Part of a small language model's weights.
Architecture: LayerNorm before each block, rotary positions, no biases in attention or MLP, normalized queries and keys.
Training: a variant of Adam for these matrices, 625M tokens, 4772 steps.
Each number is 500 + 25 x the weight over its row's rms, rounded and kept within 0 to 999. Layers, rows and columns count from 0. Numbers have three digits each. The size before them is the row's rms in percent of the matrix's.

# gate: layer 11 MLP gate, 704x256, rms 0.0645, rows 42-108, columns 128-191
# up: layer 11 MLP up, 704x256, rms 0.0604, rows 42-108, columns 128-191
# down: layer 11 MLP down (transposed), 704x256, rms 0.0541, rows 42-107, columns 128-191
gate42 101:540515484511476490521504517500502477514495479460520474500494500515478462507536534482532488479487470442493493482497486556417507535504481506496493529509524489514470500455518475501490491459453502
up42 101:502458515506520484513505489510558486515485509510477506541431498507511472494498425494516486488480474571473527559514497500552491490434457496518532494457481517516511507488495470500536526509461467
down42 101:475436475491481479518490512494538498481512473497491485514485489504465497483479503474523514483500498478504566543492523474459570518477491509482515487497492500475507531445512451481488519489503474
gate43 102:497467529509527461489501499509516480470465522502536446506488516451497488460471502476494491527494475505500555521523555523549513465472561539503495506470532497483508501503473511540516518486527483
up43 101:476477522458473462517491536522459511532503512515484499477487493491530462460503541480475468518538501528452513522504493528499469456485485515491477508496481488548495496503458501487523561526507479
down43 097:475486470460474506550525525470487514543493493471524497463480523493507483550501482517483462504485503495484492448473459503455489543547506538558507476500459516509526514512490475527488501517434504
gate44 099:525488501469498487494538507499516487487494485495500503528468487497511502493495511517488459473498507503501518525513460480505554471478456496494451515482501530498525500555465486489505537518540506
up44 094:422516480495502514509454460464485501510505496501509497545512534431488488510507480486516520535513496503499478512510497521539509517503483522508508497532502525510467480524539506485489513541570528
down44 101:535479558514467512516461466528499474540519535515497490462512508518532496536491488509519477503530529504537513454493485503507472499495481489452550505500497489502512505526413457514513460475468468
gate45 098:483507438509489513477504499456549496489495519504544559517462475519488525516520481478514486481532539479537487480508546502479526488511520512522474546492526515506508500497498525511458491485535466
up45 094:499528490500528454506456458488498496519486509473557510511504538517533526456485548499483450530493470506526497456526478459537511490516531478514498527512521495471514474495466509536435543534467562
down45 093:489519450493508460479524473542495499494495532529511488513488498470538499499472471504475526515489519527508481503478511508443467504478517487522515483518520502495517534520523479530499504499478478
gate46 094:472522502514521472523491480489493489512489488488479498512515531464494501485498504494464487436503529512516488481504523499490499494504501489505547514523498470510517509523422461535428450517511519
up46 096:480517486510532493518516521499458481510511452460488527551462483533482487483534486483506499500475512509530513499493506532507518484430534492514489504520466531510492485474509510534533509549485543
down46 097:462492533524523450462508492534446456488496447478524469537495463526511489482500554489488499509496508531524483522520484538509496483522532494499559497555505482494455494508495498474516491528486547
gate47 103:475542503455504462509464473507517479527438519520497518534505491484490499519527478483517497491472505498481512437517522485508494473510458429499499480533511478543533525513495484507552586492474521
up47 101:506475526504506478513506505494505491558485444461497467492481491472486507504509502508500513526518493551501447513517492501504507535505500498483522462485441510544487475513482558516524504531523476
down47 107:463491466485484499489519480512502462496467568502498535447512507447491510506488490473506462474463499536513503498492504524545476466485509527519525519515557508497519505490498485495502512516543540
gate48 097:560496511501482479523499504501528508532497455520480520471471500494500471477469552517540492464563503508494508474503491506457464502502493488513473498504481506501498508531522505511498442497490497
up48 100:508527496497549498568468502488499520500477520460502523489494535490509484515508505467452511492519489500489511520478485502517509496421471528483474512495496460517504518483479466513502479476476516
down48 103:564509462506538510516461470455511467501495548497485505475546500517531486528513511501515510498512498501475492502458507499511469523475493492498438483523471507474483487489496492470525474510498529
gate49 095:555506495553507448520493494528484465501497543520491514553526496508441545523495490500495503513536470516492463514510451484480480495478513483490448499508520505447519518498505494534501492478537509
up49 094:514472503482425475499505488470489471472527529532477519506515539504495479470499490471496520479502506493518471541507534483501513514527528518513530526525483484491471527505468518493497536532553488
down49 097:520530462483528515499490551492507504516446466437495458544496457496591516482503499529530433477486521473498543463493462542464499477476495496495495485503518523499474431500526490483501477474483514
gate50 097:528486499510497480549567514500505489480491498540496567528513466518481548499509481511488543496519487491508517505511551497514517499511453518439481502458518512511537506498495534482502498550502500
up50 104:533494505540507525492501467499457471490482494521562482453551495519481501475484517536499537513518517563498501502489468484505537518488499497486484470501527504503538506531573494520478535534486546
down50 103:505502490503493481499533475497538519507477473510467505503516465541440521506500465536529455534489480487503494540491505480508514536536501553508474513517504510478561495483498503502517524506496503
gate51 102:481451470481512475475478495528516530459525507463464520505505493496490534491473473501456519520482500502495485504453490513527486503465525511498523495521441465463481521488529514493501474514472473
up51 099:502469493514479471518532502513518527534544505515502475453528501495452510506469516472486452519490523482517466518449511507489543533517501524505539466522492493524518515501493552482458544483474499
down51 103:478510496485533486495435464493541482485505492483529533530475498481519499584515467483513512480490484556527515530500523476559506500496529478536486516532519510501491503463484544470523493483546439
gate52 098:524534501487470464513479495495475499451507455487488522513492491474547536486512541506484538493496458485523504521492537520495519524508500486455520484515558492492537515462459481509455535508463476
up52 104:502484497506508488509519540501504459531468562522503520511557535502434477486475512504492503496534493502453507457545489491500466484478524503529470494508442512502519487503508551522568462476528517
down52 090:511470535523517487493539519518521560523512513512484513519495490470475481448515536524497512504519511509499451461531511489495492464487535494516520456496536476529535484504455496532535522492518496
gate53 098:465485503493527495513463500518449446491503506499532543528498496505506493504500465508479475526486487476526474508487493535509539485485499499507504487521483520525529440505499475481511520492495483
up53 105:516480473490459486505511489466496467548499476490510519512490451496526501485497508460523503484495518464514470486465514502489473530502473502493526522462501498515542501548510518538505513480512481
down53 106:500509521548482464489497525516462481538468526461489444489478506509496452538490472540508489495494554462515536494510525515523491472508511512522496459503495454471511477491513531514517524492530520
gate54 101:515505493510487521502502453528494496476454572513532507524479504455498483493497488481502528471472463471532483497505521485525525524542501494530499505498518478464517462485460495507521515529505540
up54 098:512476523489507530480510491501443514439447548508509501484461504483485471500500482503493482444506533503502497484542513510525509519487491548495541564476462468476477509446468528481496522535497504
down54 091:504485473514514541513440537503528513505486506479519522447476490528495520538460459512508477492515538533500463491472504489466460506475523504498475526501465530489475516483513457509501506450485486
gate55 103:485515512438521491520509543493514508488485489536469503505493539507532497474475527495527496546524513501551501525502507542524511475445469472490492492503468502485512484515493517497538488546480518
up55 101:484496473487495505497479483523465536492505527501466528499526534486523525473491507474496494505481554521462507524496536444476531470501549480516507512513504521485468518495512492519472487468476496
down55 100:503513446530512518503519469463481504507521463503484492516473528472510483527487452507457518492476514517495530476528492500491494519529510538481486466456532516492482476472511520524485490537513494
gate56 103:470482528507471490478518524518501482493521504517505519484465520530504490485541535516513487456492511550490523539483502471531507447451462505466515494508483451530524526516471526491500528492500470
up56 103:481536519482503538455497470526450485491529468538496502446501483528507510481496517549443481525522487506522497570485459487555533476455552521481449520484478498535568502535482491481510500530522495
down56 105:503551535532500493498483473472473500487479499454470513500481506489463546543505508481477490504477548477486494495529507501497528505547511506484486487490515468476502505532480442508481475492509477
gate57 097:502518502474463504496462515489524495459493506493500530542516466492460489488479536530502508551486547537491491489497530474511509476471432461502519495561517506506483463538512548471522474513490480
up57 099:500501523539536495489529478521483518534555491490502466526472507526540468508506533456479514500481487513508457522546488545492501515499525519472478465447493508491521514493506486517488491459475485
down57 094:475513497512506522504492532509498493537504482498459516530531476504573496396483512492533488468480470480503501546539479482516509452460496510508513498489513508520520487480502476530463474449502497
gate58 100:527525492501483439567496484513506466467553493449518458556532520507491484456493485498472518526542483503512491519566471512481544478506504487485481509514545448495528540546471526505504525513589525
up58 105:460502491484513489490485483522555533485514488489520488521518438517508522496526514500473478501515503489451487522518473451526533421478512537517456497505500509485507519525488470473491483502538499
down58 102:480513451477490488511482509519504554500493474548502477465506481467519492502492479513487503512522524480519506496482462510513434498508498462515509524558478529490459491490533495473481480502451477
gate59 100:536511500479514473503480502477498457482476487468498495459534506481519511505500524513495478489516462564481480449467468509513501506479480483522493517516488471542509502546496505504493535457506498
up59 107:499491513431471482519510460492488525537525528510463504528505515517507514471437456512531546494523485475460477527501484516543529481485497483499536502527466476514519501498512517480504518432529463
down59 097:516491529527467504508500514510492508490488521503474487506504499529519486672503495524490486532483514497453475516517524498528481503483512485500497491474520534476481498495491467477502488509533536
gate60 104:509465513494527504441495468522461506484499502517493500493508510474527519512493488485497481484463563455487497471484504497501495513462505493477541513508463532488509508460475514533494439441479447
up60 104:518482458471503494477529565452482498505484483531502509498470460498487511515503497547511476489498518477533481500533500546479490519512551522462489509515520491526538525499513448529498493499541515
down60 109:502510472470511516502488542487548506486458477509504503513441506534497502558462495495526517481528496520509478466487576501524479516459513523520524515492493471543491511463481511512497510505509540
gate61 093:506453448489526503503506494502482509484505512537500509495529495437492497536545495493500501448491519457494520465518482525512499506506504506483492471497556495483520497491485499508473489485499556
up61 100:529484486517466496531535537494473520519495482515546470473501496544508508492497533484501505461527505512498513476501540493504516538525507529487493478535477540554499505509485506474476490502493536
down61 096:514496467504468526549506518492514513527537545524499467497520458509539529502488517488505491507491480529485501472484507518495531516508520502495531467530480513515517503498500491504543548557457499
gate62 103:527505493450475474512544489436474503462493522495558511503485516521511525473501456501520531544513506487525501521485482495499517492500506498491496506530495470506508516448487518495497503466500499
up62 104:509504516543506489485509491516486479456530517524507495529482506464484478513521506511475495522509488513496468527500543463492469510519503513491510502497537497462437499489508511513471450466512529
down62 109:463484487506487539536506494494526462514494534522461480499503452520520496509468517533467566483478481515537477479501536517532452495488466485529536529459483492503485456511461556498458477500496484
gate63 102:516520526516524519504522497464499483502491479524519499515527483536482463472518497500507473479507513503553511527513501471532562454529496510468504537517521489493490517495517534488486520448497535
up63 099:500493536485525504460500507498498496491501498514512497467499513461471456504531518514491456506539492490533466509534498494523564474462458500488464509521488509496495497495519504516460500514523527
down63 095:517459477477531506508508447518481458475503473513520530506498500505508517557461502511504515460544498481518514476487524490542486518480538494494478483487472553507477529504490513534444525474516513
gate64 101:515523485466492529475530488469525485518499480539482501507483490503484477562538527525433520467554492473509548554504498543523489501487476493454476471480494509481522495504505474471463505498465488
up64 103:475509491518488491532454510528482512528475496527515486520555503484504531478476474520543509517509466543473496499522487513533512495483495532505483462488506524515505513521480490509496541487512501
down64 103:492511474530532472510457508545464490497484482516490480478488544544467544515467459524535529502470518513505471494509514512489498522494503550514516485535539508478495532497517479505517483529530488
gate65 104:470496519501444474521495511503467537550513468513503505517479563464482493492541521512488492534560456469498484491506469520506459482483500539553506449491475488507493513492530487542527463484489525
up65 111:490497472456474469498476479514558514521482488520473513494549483486498549475532485488476473506512497528497503477488467482462541498485494441519514522472504501554510561521519505520532528517501541
down65 112:510508504460501532485501480554527510494506500461533567468497476524486475540475482475510459472510524507460515525493505503496522498479487506495500493495532490492492516480511466450497485522520483
gate66 101:504514500486467529495479507512524509476506446539483532506501465504470524490534464491457481497498497506497517502517517499534494483492509444526492454505540466497504520498463492516495485556496452
up66 100:486495521492522490502510502495499477529516470487502548505502473527484503481481513528489517510465503548502557495557509477496550505521466517441495471522568449506501465512497462515496490508511555
down66 106:579482477503515550477518494480489510465535535517485512512498457526453456540545471506495510493536519484523524493479497462490516541494467499487501481471483523491523549484479459518499498500501450
gate67 091:496513515492513518488485486465494488560484518519457527524475546489478527500489528515500493514513444516489563483505530485536521496497428481471503502501509504485551520526509499506516514492493481
up67 088:452546457500485502478494469500462480513517453500490460486514470535468541504470495508522480483473519486518537538485540526514548483500532496511487526491510473517503490479455501524491514475480482
down67 093:468545530501479523488513478555511507529545534497495482531527518504518479474490506506460458503493474484455532466514465524478508509496485550521476484457499525518455493518491548498529453516533492
gate68 111:540495455515460497480480519502525519467484509513487517512490523522513436501501465493518509493525491488541520460487474504511511464504460525457513517490571543514550506514516493464488496487520474
up68 130:471491491463512497512531440468463511537490512509531477537529497498516514483532485516471513531483503520451526533471475508469492505501531474519480471495462473455479510470488534503491529520492491
down68 104:475483478503522492486549461460492498503524517509510482503525463461512516323501480509481495540468503531467523519498471476486505515490509471517474503501467495477504477492495519499510536522510480
gate69 103:493483508496471467513503493501490489494481486471514496520527497497510501477546549531465427499476529532490470533486443482523553468497475489469479519536490481508507478480520526494490506465485467
up69 094:463486541493516521482472548490493553449487472470486483501481483437528480514491495478562483510476493440523505540550522527524460491529514488499490486474484540502480486497536491509502476471512509
down69 104:530509526507493496452533474494510522489533471493516494500532501459488501469509479459498513531502465528481545516473492509530485478505487499482506509545486497514496504498476533502520467510516489
gate70 101:535491518502486477514521513485511473491532517460496519479494506486524526494517513483514521518550497501481498490459500489523489516482464494494494517502509473467536528519461507556492480548549476
up70 104:456468483501524446458463525443465476487463456488499510481511531522534491509522510518492486485478543449521509524524521494493453461518567495491470501478507541500523494483508509498494518503496442
down70 100:509512492522537458496526512497505548546493466507544503472498505471465499473482529500498492497467502488480546537501479485493475482495507486476517503515509488485551546452500523526500534491540444
gate71 095:498512458489519514508488499461464491495482472505479510470466498446506518519523484538491486500506474490535513475464522532483559475509502503547496484525506511524495509539537541511478505551534543
up71 096:483510486512545525489507448494495505484497506510486499484495520530485476511522500466549476526544528486532538490498499521501504539486479497461489515493497507514542490539489538535439487457517440
down71 098:524496522476517557467493505491532532484497469504511533482511509512543513527530491512522460499504449499514523504501516515466477526535529516533510479495480520490484498497512524502560501558523514
gate72 103:528516490494489502476509489497462481536495501500497534508483523510500522468497540494539496483468460535508485517515521473535501479465519490462504489518498482501552537485501518476521503499466490
up72 097:505514513505490497506534501514519499529471467527494484502489477531502488498522498561546515499527522483542531543484505563496466455504492531424507508512507503504485477548517541509477527504476491
down72 100:455538532517481493472517486493496483531505546506497531487477559469474495518551514553537465518491500531498501482485455512482487500452489535531511544490489487493514453501490485476462487496530500
gate73 106:494497494477505496523538488494490520486503503537440494515503509488468502472485512509517505506494519492506559478498494498518539492489477517505529457459498495496530511516535517502437497508496493
up73 103:515512493446490450517551484506475505489511513488544515479505472543525451498452464453486474474466520475483473506499491535488480520511531459503512522532513550484494471462502503493537507494512494
down73 095:518499510492476472534525471531531499524542483536538535477502474539538511474445508481464487444534520464488487495455514498521483516485518494462551486472521482488517494500465505455515488452474488
gate74 107:472499467504459504473491550491502527490488483507501531481555481486512496498490470489475509490512496517477511532515514515520508475475528499517445464517464508496511482495523496505451461515476496
up74 104:490503545477528465509549447518490494471466563487546468490494511514491518507518482474502464492531475523509518517500430489514511495501469472511499507489492514502468502488519523487523517493497559
down74 105:493499518462488535517467536532496455518477455497483529492457540485481521490506486486492521496505517512499518490465503500458463497480551534504497424499476511520466527504498480514472517466481478
gate75 091:527497451505498521537494497505508516539470466511576509498548504472518493480523528514499489497567487495505516551509527483524498505534521517478492499532486544498524549459496494497519504494460532
up75 081:488493486508496524525519479496494517502506509519468491473449505511503499500481490533530504498477553505486502458505518457498556511549520501463508527485476510524496454499505526520462498461484506
down75 088:495498521518498533509517475511464480486498463478485528428515498454458492576509496511504489524497521521487514524522536492508552479507444522498501480475467467501483487514507500530438464480465482
gate76 100:523473501496525467513492506492472484511472527470542504452537511487478485510509520504506504500437524516510479505515494468493507531523510542534479534547502538503486467499473534505487491521410524
up76 098:487468463519520531489466513488465489523526494511510536501531523483518469492516530533499501516451512458559513515452484450481541524509470494519463490497484511496536482486492521504506451461461509
down76 096:489503503532504494512456531508490520459421534524516485508525478475478478491499477500467497437473538526466503483485500488485520512486481542510489533509499532527508522484495476458512487538484455
gate77 113:558478528500484527518505514459520488457466501447504542511505504490562486455482482485554500485500455479504481533499507511531539486478516475464495479476507498535552527477522508512500517497481510
up77 098:507450495523476542522538504508460502497484488514509501525467492493522507508473470458502472492521495544503496484524499508455497441490497502510463497512501504510506545530498542523475502535478459
down77 099:461499522532438514504510511493499527528545484515538511478486495532474506499536488490515479490482504522508515479484499508481498478488500482540453523521491478512502498509512549547489519491503481
gate78 098:503496459536488530511489498509503523492537514514497514533524530490522528496576490517525498501519528457568530524490481461512539487516515442501541476483496531504535511475506533482495498497499524
up78 101:469490481503509525510498490473516494486539478509504546505533491502547515503511500537523474490485550466561534497487490480526532550486536474518528464511495503485526509488496540519524560503508486
down78 083:500506514497489522493508484507512488481496462510467544520518541534501520654534484507513481504504484463541507521476497533451527520515519495540523479492464501493520523468502499484504532533513488
gate79 098:532535478518474473500551497505517511491498529526500517490545479504503528531482502483475498472492549455498527498496533533496520454476475514494487522496513461486536500551463450487473504499496506
up79 097:472481503533577475536502499539496509488505503458498493499488521498539496485420507518478479529529497494489508497516512515541441493478532463515525489472485476503432496503473472501527499488511504
down79 102:507471500490501470520507515519545506512525519501464504488531493502549455592516499527493485511501510484501522468458533487488547482470504495504472509488497511498481525542480456503458477499458508
gate80 097:525511484520540533480488501505462495504533500494502505493517485482485504519477475513534450505438497519493511527503529548500489514494522489505483510512476494537490513530462512487523542497462493
up80 098:475437525477539519459510516504513549541443475505520545492435519500502544501507465501479509497516503479488549503494467504493501494500487512492504485505475537507491471466516548547565498528473527
down80 100:495547515503495512503508483489473461444562466521503494526502526483481454505506487491524505487480492481487485494553508549492503469481495522516511514501513539486514536546521521461511503477484501
gate81 099:556523480541475526481534464517560489507499543485525497464512527484521492498487552516483490472465453545512510448489528503500508516452508510526512491505539511509548490522473482498529484483490511
up81 096:517492521510515479531487501501477462508552474480514493514524511514506464485461502478537460493450469488527493476527488507452542517511484485516443482513509514516504537528503502507488541511494465
down81 097:514504492482488511468582562538490477474542477536496508547509492515495487408511503508473490481497479477489531499484531510509474482504536488463497494528496504495489512439481529483521491497516488
gate82 106:528481497484453442519484497540522498509493495532503541476505470526498538463512475491522504481515512484520521499471493475478526515457496506489506485505514545488528526498545506483448542502495523
up82 103:492499521499437523494479483483504509511530509488495476532491499502525505534512507497493486475495510490529497505530496526482501541511484486487462529516537481517497505563539495486466486504531526
down82 102:528530513500506493493486488501475534493440477500485502517470499493524529481530514524492485552424516543512489527499490523491521520503496502511474476464448484527505491496488460525460477501452466
gate83 101:517468558484493500510472481532483517556535517499516486544508482453506459478494527537501521476462485489515469510517440519463504524471512485482515503499552528476518475497491495505467484498496493
up83 104:448510520452538540513537491503491513524505465496439521490502499477498508510497525498520487496517506520526518546537469510467501471480492515487495571468494508478504501540482489493499493525528466
down83 102:477491487491520495509493541490523467512501483463481507465482496501502523554473506485517458490507543505451453499476499499494485502489516478510505490492511530498531448512473475489488448523510518
gate84 101:519489509492506489524500491494514494524556463557531506551488472499524467522492501522501484518500544501512521517467558508503515510496475496485481502518518476505522506513507478502505490496505461
up84 096:493453505466485494535497500439502494519517515489515526516498552525495494478482486496527457539514447503492520518519448499535532543489497501535523558529507484525505520460513556533538500457494491
down84 104:502495512486488492511479511527519483482498525503494471502492523519502475381468475507505476471525464517510505543509532504519528481518504478494521512487518468507492464475476502498498526523463509
gate85 092:496529467528471510511473528541554520470500478486497489487511525485509511522491466524485557486496476497514492522503567476502544505524497500500480491489532479501500475472470506500505481466546522
up85 093:520499477489520495510478468528484490561496495545503505561493546496497525488484490518482526527511452464512509500526476477489519476562466493475546486532443537461502497444481478506485508524459475
down85 092:543467521455512532520464527561510518481503527466478469505476506534513473616501502479473513476475510488507514523492476484489529514522468495468536491546526527502486497522559454499530487536511516
gate86 102:531497497482491482557495513508460520521525517473526563490458531502497492498492546536474489489490452516504517488518489472524457489528477489492478528473519507474500509514550485495553497511500501
up86 100:478479495482516534503481509506513507505465482518479495475458518479488475501541511498514515449518504496486506506538473492492473433475512473567507488513446502490479494475533447509505486488506511
down86 103:513509481494518492529516507487483527527475513487502517468473515443493488511483498539485554523495496535508516453502520500484491486507490505554490485460542493494499481496496504520494465522467484
gate87 112:517507483507511516480480526492510478494492465466482576519513501465542493513478509506481517529484511510536474525484522506480457530469503480548486483529478493494522485507470514474531461512484482
up87 104:464492470512528480468488499474492492477473523480521493457514525500513495523516509498487521529512488527449481508496478496536474538449457471508491488510467511462491528467512524541500498470515488
down87 103:496503461513502484552553548442503470522463527521484499489518499500459505454498466472483512503519504465485530488505522545500509537535495539483550509487476514519498495498473520506468479501487499
gate88 100:464485483501516531520524490525525524481558506509536547516487521542471490512505515477533497473527490462498488524503497494474478511514486535559492424522488485475451476491445511531524446507517465
up88 097:509480499481471482515459508489505511505459497501526513461500475502509502472514509500531468520491500533491515470483548547520507504454478496495471493510506520522495478509419492488521505491464542
down88 096:474498476541535553489547487531525486469514458498513520522512495500483509453493505493487545472464499483527479487543470467495481555477458517452501492458510473493476487514531509504482483541529496
gate89 108:493465521473521574523508513517469494531498528504539510478499488497495530455498508482498456520490488538535498502531518497488449497465478500477484503498483551488507522536506515512492506541504490
up89 105:508506512488469469457479484514440490506492544491489518484524506451520539507467491449521521547517540502486483539470497418524512492526491496519472528512481492469524514499517493473517538507514475
down89 107:515514455505489540511509517523481530498522548524488490503500473496497499480497445514443479445505488498515498455532520502484483498437497483496442504495523503507548489529513506492507442533506480
gate90 114:502491488484501504508541554434462503504492520501520506466527519510492513504515497490501514504465552493498486501530538462468515480483474522453511528538510494470525473530519492478519467496519511
up90 106:498537522472509497484498490519507517451495518484490451525477530504530483530528507442504516482475481515497480523530523505531514471517469492481464495533506520490458555459520515525518492455484458
down90 111:511512501514517489519551483538526445499516480512493480491506531504517471451466527507512498547475515546524541525481510515546449510521457544469489520506517544472456463494525519477503489502523494
gate91 105:548520461465473486537497553474556459517546477498520533510519487487500483483485507467496483509533493485476496517465514518516550480458553496491518500476505488510491517488453513521507455441501470
up91 107:474464495495508530517503487501469523477492531480477499454506507556480505516456487506461476485524467484485493510521485465521469506533517525522537490499457498512451496470508508513486497522508492
down91 103:498513510505498502479507501539513551501473519487494497541481482487561514444458498480440511519484480494528527471492482513485477504516498516501537514497494482478532509535493525532493549511527531
gate92 094:507453537457501468521490523518519452540482451412470508495532463443510456483496479502472501528443487522495468499504533482488486511506503489468531501513499439574509472496462482489505513526482528
up92 097:485517538505469494511501463505507483481544502513520469522550484474513478446421503518467522542466518488499483542490513471474507491471532510461532486508518470489505528515475493499512511500507510
down92 098:482475501498467494496500510493560490487535420475474460493478496540493485471453527516492488490515513490467471524492508484516506505489532560527480470502498548486515520513472474490540510544455518
gate93 106:447488478512465501478512495502444514552503500494498474540476483490502565486477479548486526500529501503504537427491483499492503498528470472512495536465489534459515484510488484522504478501458495
up93 104:528487496484498552529500487475494466506513473504509477456517477508505501516529491557520487483489492471514527475493519502527505507492519500502502509483519471494486517503535476550478527481471500
down93 106:471482518474507528498554521513491521508475494477504500527505522469499490447536486513469501471472442454524512490475508533493483507528462465491551553454529508517502511471469512527474497504471481
gate94 111:521515515455479488550530503463531524534495485489493518564536520519556482487501513474552499510500472475537494572484493542532521466496490493473539487502509514521475510525502491496481551502505503
up94 109:503501500495522457541482468524492537501519474488506443489484527494518480499558504492475508510501515460476493476533493477476504465536490484507482523501479490525459503491489538510526527497470513
down94 111:543502491484482501515481511491478473524487458505477510514496503499514528403532528495519454492477523513508492524494510526512485466506500490521493478469519504485458532489481507470556502530472520
gate95 106:533558518502468493520524514457526489526486461529523499530494473504448499513532515482496529516509483493466494474507512500470504545466513523481468477517504521471540506545538496467499505494494513
up95 103:500484488499520497455485541530493503466513483501452508542434530506524483502491457476485524457527498506514526458476505507480505468507506512510494515508503506444493494515516538527511486542463493
down95 101:489508504513498502483474456467493489515479460512506552482527491518500521457484535517495504511538511466518503498532505499475515505482545539458480491479520477490514518498502503464495496536501529
gate96 099:494467527524544511471444471463496441487496523477523513524483521411517497480495493491500513504505432504511477501506487493539515505518557553504461510485519500485520476523533469537515537483464517
up96 098:515453511493507471486498475517483492491512544525496532508475516501511476515470501462526542485480524497501499471529513483488503538540512483490504480501485506481482461511457490506514517543510472
down96 104:472460504556500461489523465467500508460503484463535493493537526496455534531529495487564516562472494500468506513518448533498513504482525518552544521526507487494512490509500487486546543460478492
gate97 095:530500470525486517507509489539472537489530508498478468538500501485528510517502465529526491493515497494535490465440493455501467483517487477491484457564482471519509525518456465535470516535452496
up97 093:508479522516493540495471514511479490505435522482470484504515472534534478499482505501526489482491502529459489500473461457536481542443473505525513555497504496496472502490497516497502470518493482
down97 099:515509497456493517535439524504501526560465493498490498494488500547476484513497528500486475513535503524476476524463488472482513486466495467489515496495494489489505446511482497496486504470471485
gate98 097:496507497506498485472471501483575476510505470488554535514502472499521511478503493477525481467494493493488412496512492485507527497507561524492505493501503476523486487482556497507517496527503509
up98 099:510525529540467452475517513512504476456529449504504487523505494546510532487527465525559480491501481489505505460516495518481520467492511512480499544517517487560520492511501461454502551479517503
down98 100:488528492525494462474515532530504444508522469481472483477488526496495507495491481452506501449482489514441516475490490495445520480488457506469468447517457466461481494526478507497473468529499449
gate99 100:523489476465427470527511494506515480498468507477520536520473482507521496452502553487478518475516544504499514515503522495526501486513484492461470489518511447448507560489502553468479492483475471
up99 095:431501459489465505502491501478538507492505488532455532508452468489443508496502511496512509535461486506530524495529549485488546499557478482485552501479471484516509507545528467504454468496474496
down99 097:460516482495508502477459495461493517491517500499483492501497460487493486578513476473474536532498486482526505479524490505489483461586500528479500491444501533545505532536494459503477483486503459
gate100 095:493516477515472517445484503510511498499483488497528506494493500496559510509531491506508543494530499510461482499503535470525449463481478457470477517530524508498483521483490495454521502451442500
up100 095:552495505469499496514529503492523460536495511549520504433493522485458504487511493500516469530474493512486520503462481491476488500479495511502484473497469502523562450510528523497482497524505514
down100 099:441501502472506534517472453490549499506479479467478558498482468520562495506497489447479530493513500500499476505517488440549499502482466478467492552529493495521516499519496506466512533461492456
gate101 104:547508507532509493527504527407510493525498502478529518517497486508463523500508523503486501513520496542496514469491495532505510533429523502468491473534498538494521463483525503554470513551505533
up101 102:498458497507509498514508524487493492506492526465492509545458523510502529482509497457481520472565537552494517490541492491532506500502499523491495538502486528515515506496520484504482548476511506
down101 107:514487536514531475523492451520477480546494544507505517525458535524487518550489489488500482523507507530458502566482503535487470470545471495510510509487506538470503541482494500514543518469535521
gate102 101:499483537510515492500527485515492472537499510497471529488493497453479472532496472522510469464546453473508487519541515503526507497509468483492506475469494459463497465479450428460500457515502488
up102 103:554509511470469496478492521479499498536485483459532529460504500519529514492493519509496493488530509508523473524477568576522528563458453489504508483507501468528492518470523510494512474510499506
down102 105:489472516527511484507465439514488447456523504522502455510477506485529520420529488533511506545460511525513504507516480499505484484472502535511505516510473474495513488527495538487521473490505469
gate103 104:513490493497524472529477483545491487475529514484489470524458468491554525494500486481469493496523509482520494500484502455520532466480519478492539482495491466488544535501471520503488526509468501
up103 100:488496510512501503509521500478501492524528522499499518507505472517434506517481485507501505497526489518488514460515524489520501490504492517521509540473442468527452487517496462522480513492486543
down103 095:546471526492548516515508506470460511513497525522500481486497518497490502436509488541520499484500510497462527513501532504547458458445522493478511510500489542473520535519469475489509489555498519
gate104 106:533466488485507453558520555489503496544554491459541501517500499530540501487552555524453505489500482504540518526496510524508462488468508503473510456539511527501543511484480484508480531491504495
up104 110:490472502491526490508521492506513508508493474490518455493445438500511479526553482493468515494510520507523493483499500541466454480529486496537481487506489495464481460477542473562493496486518528
down104 102:528503506485510495525502488505535516499489464534511509494492508491520491572541468522489542477520486490476510456503519489458474507537490501523472530495488501535481464518510497503522505433511498
gate105 094:511491518495529494484557545463469501505529497509547521484480492455487493491543511513486486464497471484552490468489508484481560502498512481482477461472516501486498504498494483511474522483519513
up105 094:497493501507511541463545516506464497502493498525521480487490457467514473504514484506521474488441463503535522484503519535514532504515497481492458520538482496514497487469499445516526517498506507
down105 091:488465478521522499464508483514489502491558510504518517501471470475495461587549504516499459498476482512555522500461505527489521496503475490490535553514475488517513446498470465538492507489508510
gate106 113:533477525495495493480459503495499449520504489510536501516475487504459466430506463500531577521474493515473504522504521504489554528457550501476509489495554486504498490479507519514513523521527505
up106 105:530480502503483512493483502506522489547500482450482527463496498541468449440482462521511539533499497493515514515500478506517537497466474537512519520486466483508473506474550526517518480531421505
down106 091:509509478494507496496534476533466516451461518521490517519498494496532540609494536527503427482520516496499470492539513482507486496552489512493453547493464516523542507484525465478522510504493503
gate107 101:477492529530479463462503457484508502476430496503494523508459521449509505483551527468472528488493485493465479528495469525501509536529496474526493500519448530479483478482494538509489487498474472
up107 097:482527483517530454507535531508489499511453510468477517496518477471502509507504492507530492506507557560487502525491499506528513476456510532432498486474537487485486523478506510473510550553532463
down107 103:488516513470515522447506518474476505496505512468502536507498458519516496477468498482548538498483531527467512480532500509512467493499528478446479500530515487464508508458461485545488511494488466
gate108 104:494498488503500439489515473466495562471467519505481543521531555527493512518542454517499524515522440506479470478487531519507504464453506465448478495501517486503491472486463495514458512478487496
up108 105:530449472474494517515508493519490483540515526520472469498540510501485490470497501546486473506505513462438515540510517484516474473511480540525509509517551492436488504473509534553509497508524422